config.toml
vocab_size = 4096
norm_place = "pre"
qk_norm = false
tie_word_embeddings = false
init = "normal"
init_std_o = 0.0549
optimizer = "soap_variant"
doc_mask = true
Each number is 200 + 40 x the weight over its row's rms, rounded and kept within 0 to 999. Layers, rows and columns count from 0. The size before them is the row's rms in percent of the matrix's.

# layer 5 MLP down (transposed), 896x224, rms 0.0633, rows 6-34, columns 56-111
088,184,198,204,180,209,188,309,258,188,180,140,246,152,258,168,145,200,215,202,163,177,185,192,214,132,184,266,168,205,167,200,242,157,183,223,144,199,204,237,137,245,221,199,183,174,225,185,244,168,135,225,263,166,218,213,169
092,211,241,265,133,197,187,252,193,222,218,204,196,172,269,202,187,207,176,247,221,135,190,239,214,213,211,185,162,178,120,230,172,194,225,221,193,216,187,212,211,154,189,256,202,210,291,211,232,275,283,256,179,99,172,193,184
110,234,179,224,257,141,225,238,214,165,141,154,134,268,190,275,195,181,251,178,202,189,226,245,196,152,202,185,222,207,208,164,263,206,215,115,180,177,221,201,188,185,237,157,201,225,165,172,235,233,222,189,227,210,186,180,200
103,167,286,243,226,243,159,202,192,178,296,150,200,117,251,155,173,269,159,215,237,194,166,153,147,165,210,233,174,143,261,137,233,226,257,184,173,158,263,205,119,235,218,171,249,208,275,161,271,166,212,200,219,177,211,118,197
101,184,236,156,152,163,240,275,204,190,169,246,165,211,201,253,237,179,168,153,188,193,230,172,261,205,165,241,207,159,218,222,209,236,232,263,167,243,223,175,209,234,223,261,289,254,255,250,208,260,220,231,174,222,206,244,265
112,179,221,211,148,255,240,167,187,155,227,180,138,171,205,180,184,213,201,120,187,246,128,233,182,114,208,212,255,174,131,118,161,215,203,234,180,140,195,152,210,260,197,199,228,193,182,203,176,198,219,156,269,198,209,200,210
100,196,277,247,149,256,232,243,267,127,221,234,181,269,175,224,226,235,228,241,184,211,185,258,243,199,165,185,188,250,147,217,183,201,219,213,215,199,181,234,85,205,209,174,179,204,104,194,177,173,113,196,238,237,195,274,221
099,197,160,192,166,154,213,130,224,189,151,201,236,253,216,161,213,118,178,176,185,121,191,181,153,177,201,245,175,165,252,238,207,178,255,229,208,162,151,165,169,146,265,258,156,203,259,217,181,253,144,225,206,179,222,152,141
104,187,182,185,125,159,222,166,202,88,251,227,209,157,165,195,188,229,247,136,212,259,175,205,242,251,168,214,212,171,212,261,145,195,273,200,177,219,232,206,170,173,191,232,223,226,132,184,269,248,205,216,169,258,152,221,186
109,251,285,226,145,197,179,170,233,186,192,174,255,247,205,165,228,246,121,168,204,266,207,245,149,212,211,177,178,200,182,223,236,171,156,136,257,243,201,180,185,140,216,189,224,182,153,214,190,211,196,200,125,202,234,255,180
102,191,236,211,222,188,198,296,232,245,198,103,253,210,167,172,221,186,225,190,245,200,138,182,168,235,216,210,241,123,163,226,121,242,255,208,195,208,243,205,146,221,264,141,173,176,211,207,212,214,194,215,207,138,245,237,200
105,271,163,251,143,136,186,134,121,232,215,201,198,224,272,206,236,105,209,235,145,182,184,201,215,205,235,222,203,221,180,218,228,167,137,223,210,177,94,156,165,156,232,235,214,236,195,157,134,211,222,144,169,206,181,196,237
094,258,191,155,180,186,140,211,141,176,173,259,253,253,227,125,139,211,180,188,190,197,206,250,221,191,152,190,191,204,149,189,204,241,138,187,199,188,213,209,199,191,179,165,158,181,179,225,157,164,177,222,150,197,197,229,193
107,212,169,232,186,155,169,203,203,113,246,158,153,281,148,197,216,229,186,205,197,181,189,218,244,235,288,205,184,258,244,168,203,214,163,261,169,240,230,127,162,178,258,189,186,298,176,259,210,190,212,221,167,171,198,125,198
089,192,213,191,228,234,250,256,250,197,195,254,203,106,231,258,169,283,209,139,143,259,195,175,206,176,219,192,250,179,130,144,186,181,239,238,207,236,205,123,212,191,241,174,269,246,171,165,186,240,232,157,170,165,227,204,277
103,165,185,260,239,241,207,229,134,247,190,249,208,171,205,149,204,224,194,204,201,167,233,214,217,226,193,168,200,174,250,229,237,155,185,175,170,178,184,187,208,203,188,213,225,203,195,186,193,147,253,82,227,194,204,210,233
097,184,222,136,200,203,188,147,259,207,132,151,260,203,255,193,145,167,156,181,196,267,176,204,214,143,219,229,245,160,232,232,162,173,220,177,179,233,164,233,175,140,170,150,181,172,154,241,188,185,243,161,202,209,210,191,145
098,159,152,222,138,145,200,237,206,201,255,225,135,171,240,212,203,221,207,274,218,128,218,263,196,250,330,191,126,211,179,196,211,169,204,251,236,264,215,216,170,152,200,288,214,200,156,191,160,216,148,196,211,195,225,174,227
090,284,205,176,231,214,182,207,213,208,190,244,231,174,248,210,242,266,168,255,200,183,158,232,209,159,294,189,180,255,187,208,200,218,239,211,167,214,292,201,273,217,194,226,258,181,229,288,163,174,150,251,143,252,201,158,216
110,190,230,214,232,174,243,227,195,212,282,152,156,158,211,176,143,292,228,262,257,204,238,141,191,212,144,247,213,256,162,248,208,209,196,209,200,196,285,204,175,248,187,261,211,170,135,149,187,197,152,196,242,139,156,198,143
103,183,195,232,127,152,199,202,195,274,203,176,173,206,224,215,121,224,203,154,262,122,210,214,192,170,201,209,133,232,258,184,180,323,266,189,217,209,199,211,161,214,186,118,142,176,151,143,183,249,177,190,163,208,163,190,184
104,194,199,245,155,151,224,174,226,247,176,232,244,170,194,216,268,198,217,166,160,156,222,149,203,220,196,155,238,227,198,176,131,283,242,200,210,201,200,203,253,292,233,215,186,204,253,185,204,204,166,214,216,285,218,170,174
093,142,182,184,225,245,205,219,168,153,213,175,230,206,183,164,143,290,212,172,137,177,232,191,173,200,211,210,168,195,170,188,305,190,177,215,306,282,213,180,297,202,218,256,258,252,241,260,211,248,223,129,213,230,158,156,200
102,199,237,172,187,228,248,225,262,248,122,241,223,261,224,181,245,216,158,180,127,198,159,195,188,204,253,128,259,243,164,213,198,203,142,236,183,278,227,145,137,242,172,209,255,194,163,191,172,261,195,233,215,192,249,197,204
094,212,183,194,122,194,224,226,221,225,199,197,190,173,230,212,169,248,165,247,214,212,213,203,190,224,180,184,203,221,190,201,162,159,186,229,220,242,212,212,164,142,256,246,179,167,284,160,169,248,152,233,259,278,158,198,208
118,158,181,218,259,153,240,242,223,165,216,211,224,97,265,231,252,260,162,206,270,172,168,189,194,184,171,173,158,177,212,188,153,128,260,219,308,182,172,226,152,206,181,214,209,207,307,204,204,221,153,276,180,215,186,270,207
087,290,192,174,206,262,170,253,225,201,235,179,215,198,194,148,321,204,253,141,211,152,167,217,214,243,242,282,264,174,200,173,246,226,132,259,242,240,136,155,178,195,192,204,249,154,208,171,233,165,220,174,193,252,249,225,185
095,187,127,260,188,183,185,194,192,225,240,220,239,215,187,218,236,151,243,180,257,187,223,152,197,163,276,182,109,229,200,195,178,318,173,212,218,149,150,186,163,212,173,235,228,212,115,94,168,224,141,191,217,206,174,247,265
107,208,258,244,200,221,162,200,187,162,104,209,193,219,183,195,255,193,218,141,158,239,157,242,242,266,215,167,273,148,185,245,158,262,212,157,88,167,238,155,206,213,118,127,112,235,118,230,188,176,185,219,138,253,178,217,159
# layer 5 MLP up, 896x224, rms 0.0632, rows 7-35, columns 56-111
099,185,166,175,209,210,220,248,119,209,226,173,137,169,114,135,222,212,265,206,185,251,178,113,194,273,187,206,167,213,196,169,201,218,133,188,189,234,141,152,192,275,186,185,137,201,216,159,174,201,178,200,243,186,204,161,132
107,277,184,172,201,211,189,276,185,159,206,200,190,179,164,252,269,210,248,129,168,227,171,203,200,203,219,129,177,203,253,156,129,162,214,249,193,237,258,175,167,189,166,213,188,251,150,202,208,171,128,245,217,229,160,199,266
105,158,168,244,270,268,206,199,215,191,202,168,138,199,184,277,206,254,224,240,198,196,233,172,131,201,187,171,216,206,90,154,135,277,182,165,200,172,314,223,156,238,209,153,217,198,236,168,203,188,227,161,186,187,168,124,172
095,236,202,253,161,173,199,233,192,186,217,131,209,201,213,206,210,192,198,282,274,235,130,178,237,242,204,236,204,241,213,170,196,175,165,136,224,250,157,237,191,197,124,249,237,106,146,150,184,122,269,242,263,259,191,102,162
103,133,167,268,231,207,222,204,286,132,163,172,214,162,263,156,168,143,202,321,180,218,181,233,173,183,271,192,174,193,203,155,216,266,172,308,220,239,182,168,222,232,170,174,179,177,177,223,215,97,204,221,171,252,196,157,154
093,237,196,203,189,229,122,173,171,210,175,206,243,160,186,181,172,180,122,175,253,193,171,219,164,256,238,255,156,191,182,183,207,212,285,263,235,212,145,270,215,263,252,175,200,218,174,181,196,169,126,167,217,103,242,205,135
102,228,179,166,237,224,214,205,204,163,255,250,221,234,126,188,180,243,213,157,168,186,218,204,250,194,128,217,248,171,182,185,200,187,238,212,172,198,116,173,236,190,245,159,174,217,132,166,152,142,183,255,192,192,269,183,215
108,148,165,188,189,232,235,230,142,175,143,251,206,190,181,176,269,236,251,239,182,214,133,166,190,273,247,179,142,226,213,167,185,175,154,186,228,139,178,186,123,175,211,252,154,191,202,117,181,185,177,221,282,266,161,221,168
106,239,126,203,161,197,152,206,228,231,172,150,183,230,232,160,181,181,226,216,274,139,224,226,230,240,215,211,243,163,277,228,196,195,272,195,224,234,118,227,191,171,197,186,235,245,196,130,256,197,172,91,213,205,216,261,199
101,154,213,260,107,190,231,129,161,214,184,232,187,212,202,200,260,175,229,164,221,199,191,148,93,158,122,207,205,142,233,199,175,217,126,159,181,205,187,182,248,235,227,218,171,182,157,131,213,221,193,127,196,215,178,194,174
101,147,224,222,174,205,222,165,240,219,214,208,185,201,181,164,172,249,135,198,259,168,171,210,209,252,22,216,176,202,176,196,127,220,197,202,173,211,247,209,218,210,214,167,179,263,185,178,297,208,153,329,171,264,189,161,190
103,171,175,231,249,180,201,153,261,172,154,246,154,155,206,271,214,213,172,192,207,255,172,190,205,166,136,246,166,161,229,197,181,188,204,164,202,170,180,180,214,252,174,256,216,173,218,216,290,253,211,193,260,202,208,194,214
101,252,238,290,202,243,241,174,203,145,215,204,144,162,229,186,239,189,222,198,238,139,169,236,149,220,225,175,231,257,234,252,160,197,166,182,156,205,226,206,239,179,249,148,140,194,181,209,167,206,130,203,233,164,250,201,138
092,194,215,217,183,255,125,172,164,161,150,119,141,167,186,175,213,180,186,186,185,194,149,227,202,225,177,191,145,215,242,232,204,205,236,185,253,246,169,220,159,127,198,249,152,156,196,194,184,210,281,215,206,232,171,201,143
108,215,270,255,260,252,130,237,234,230,146,216,182,96,222,245,229,183,193,207,218,221,186,187,237,187,179,171,227,183,142,214,211,251,180,214,213,300,139,212,184,145,225,214,160,223,179,168,299,191,185,258,194,223,183,197,239
103,218,220,120,166,269,206,134,122,207,169,219,271,227,142,202,162,204,233,166,267,171,245,180,234,195,185,190,186,195,190,231,206,182,306,184,174,168,58,218,221,190,179,153,233,294,204,193,217,177,214,121,258,218,224,183,187
095,195,241,249,224,223,178,222,167,186,201,252,166,167,216,220,211,294,212,259,202,211,192,189,170,184,211,237,153,139,191,150,165,226,261,186,156,129,127,287,188,248,148,187,205,170,175,220,168,205,225,118,135,208,192,161,224
093,180,181,265,158,273,226,238,140,225,202,151,244,275,197,139,212,163,192,157,171,260,273,207,133,260,154,180,217,181,231,195,202,237,217,196,208,208,250,187,205,138,268,201,240,186,295,137,240,249,228,187,186,157,253,192,198
100,177,176,184,271,181,204,230,160,183,172,142,140,169,183,224,203,133,231,155,212,256,159,169,212,217,181,223,229,251,249,205,149,243,280,183,126,92,181,238,229,211,203,240,183,269,200,200,206,192,144,113,191,215,141,170,257
097,180,224,160,169,266,206,225,136,303,174,185,193,179,102,114,206,160,254,161,181,232,250,257,299,260,170,212,167,152,150,217,187,259,270,153,216,211,214,207,233,177,242,190,266,192,165,143,198,200,227,135,236,180,178,182,244
103,126,198,115,204,310,204,183,233,209,184,222,165,224,106,224,238,141,231,219,211,174,216,210,209,228,173,177,178,153,203,241,232,142,158,183,184,250,187,249,175,159,138,228,186,253,209,200,144,183,235,168,171,210,222,255,277
093,230,167,199,123,171,166,194,130,211,174,127,164,166,286,235,169,179,234,185,183,215,226,160,114,211,182,200,235,168,199,245,215,191,180,256,122,160,222,210,218,282,227,226,215,290,180,225,281,241,194,234,135,148,167,127,178
105,216,89,148,177,193,176,247,243,268,223,202,146,221,156,252,208,158,139,203,178,160,223,141,207,189,173,257,192,238,261,178,189,171,219,198,145,150,191,215,208,143,184,226,207,282,130,164,180,187,188,151,245,191,249,246,229
094,176,209,190,243,136,183,191,125,200,193,162,229,229,122,162,180,176,211,180,170,211,193,207,223,223,166,174,186,266,170,151,214,192,147,140,249,243,189,241,247,246,262,209,257,251,240,176,193,219,127,256,173,243,234,200,161
119,198,231,266,99,224,202,185,216,146,161,199,206,232,181,148,223,143,176,171,217,68,218,192,176,169,165,171,191,196,216,160,209,138,227,140,163,198,173,243,139,251,219,281,202,207,239,200,196,186,147,195,214,204,157,213,140
084,118,209,210,156,200,210,166,245,157,292,157,198,254,178,177,205,247,175,135,182,241,184,209,165,174,177,159,140,286,256,259,176,185,126,214,148,162,241,155,185,160,240,224,232,198,178,251,221,179,223,172,107,153,121,228,208
102,245,220,207,249,192,151,169,186,155,184,156,170,237,191,199,171,216,139,157,186,271,247,219,209,252,124,263,263,193,212,158,213,206,249,238,132,226,226,170,226,195,239,192,147,190,273,232,231,118,280,220,157,173,176,158,197
110,177,204,235,237,166,177,198,255,119,177,225,233,184,212,278,230,170,155,243,236,234,181,157,162,148,205,235,193,101,245,178,157,203,273,174,236,207,177,252,254,196,209,249,190,263,181,214,177,189,197,177,211,171,254,244,207
102,126,200,181,194,170,198,164,233,143,170,169,162,136,184,236,270,186,211,210,178,176,152,227,233,260,138,217,175,129,271,228,149,273,164,231,306,203,265,168,189,175,207,187,153,250,185,200,221,223,151,255,216,165,237,224,236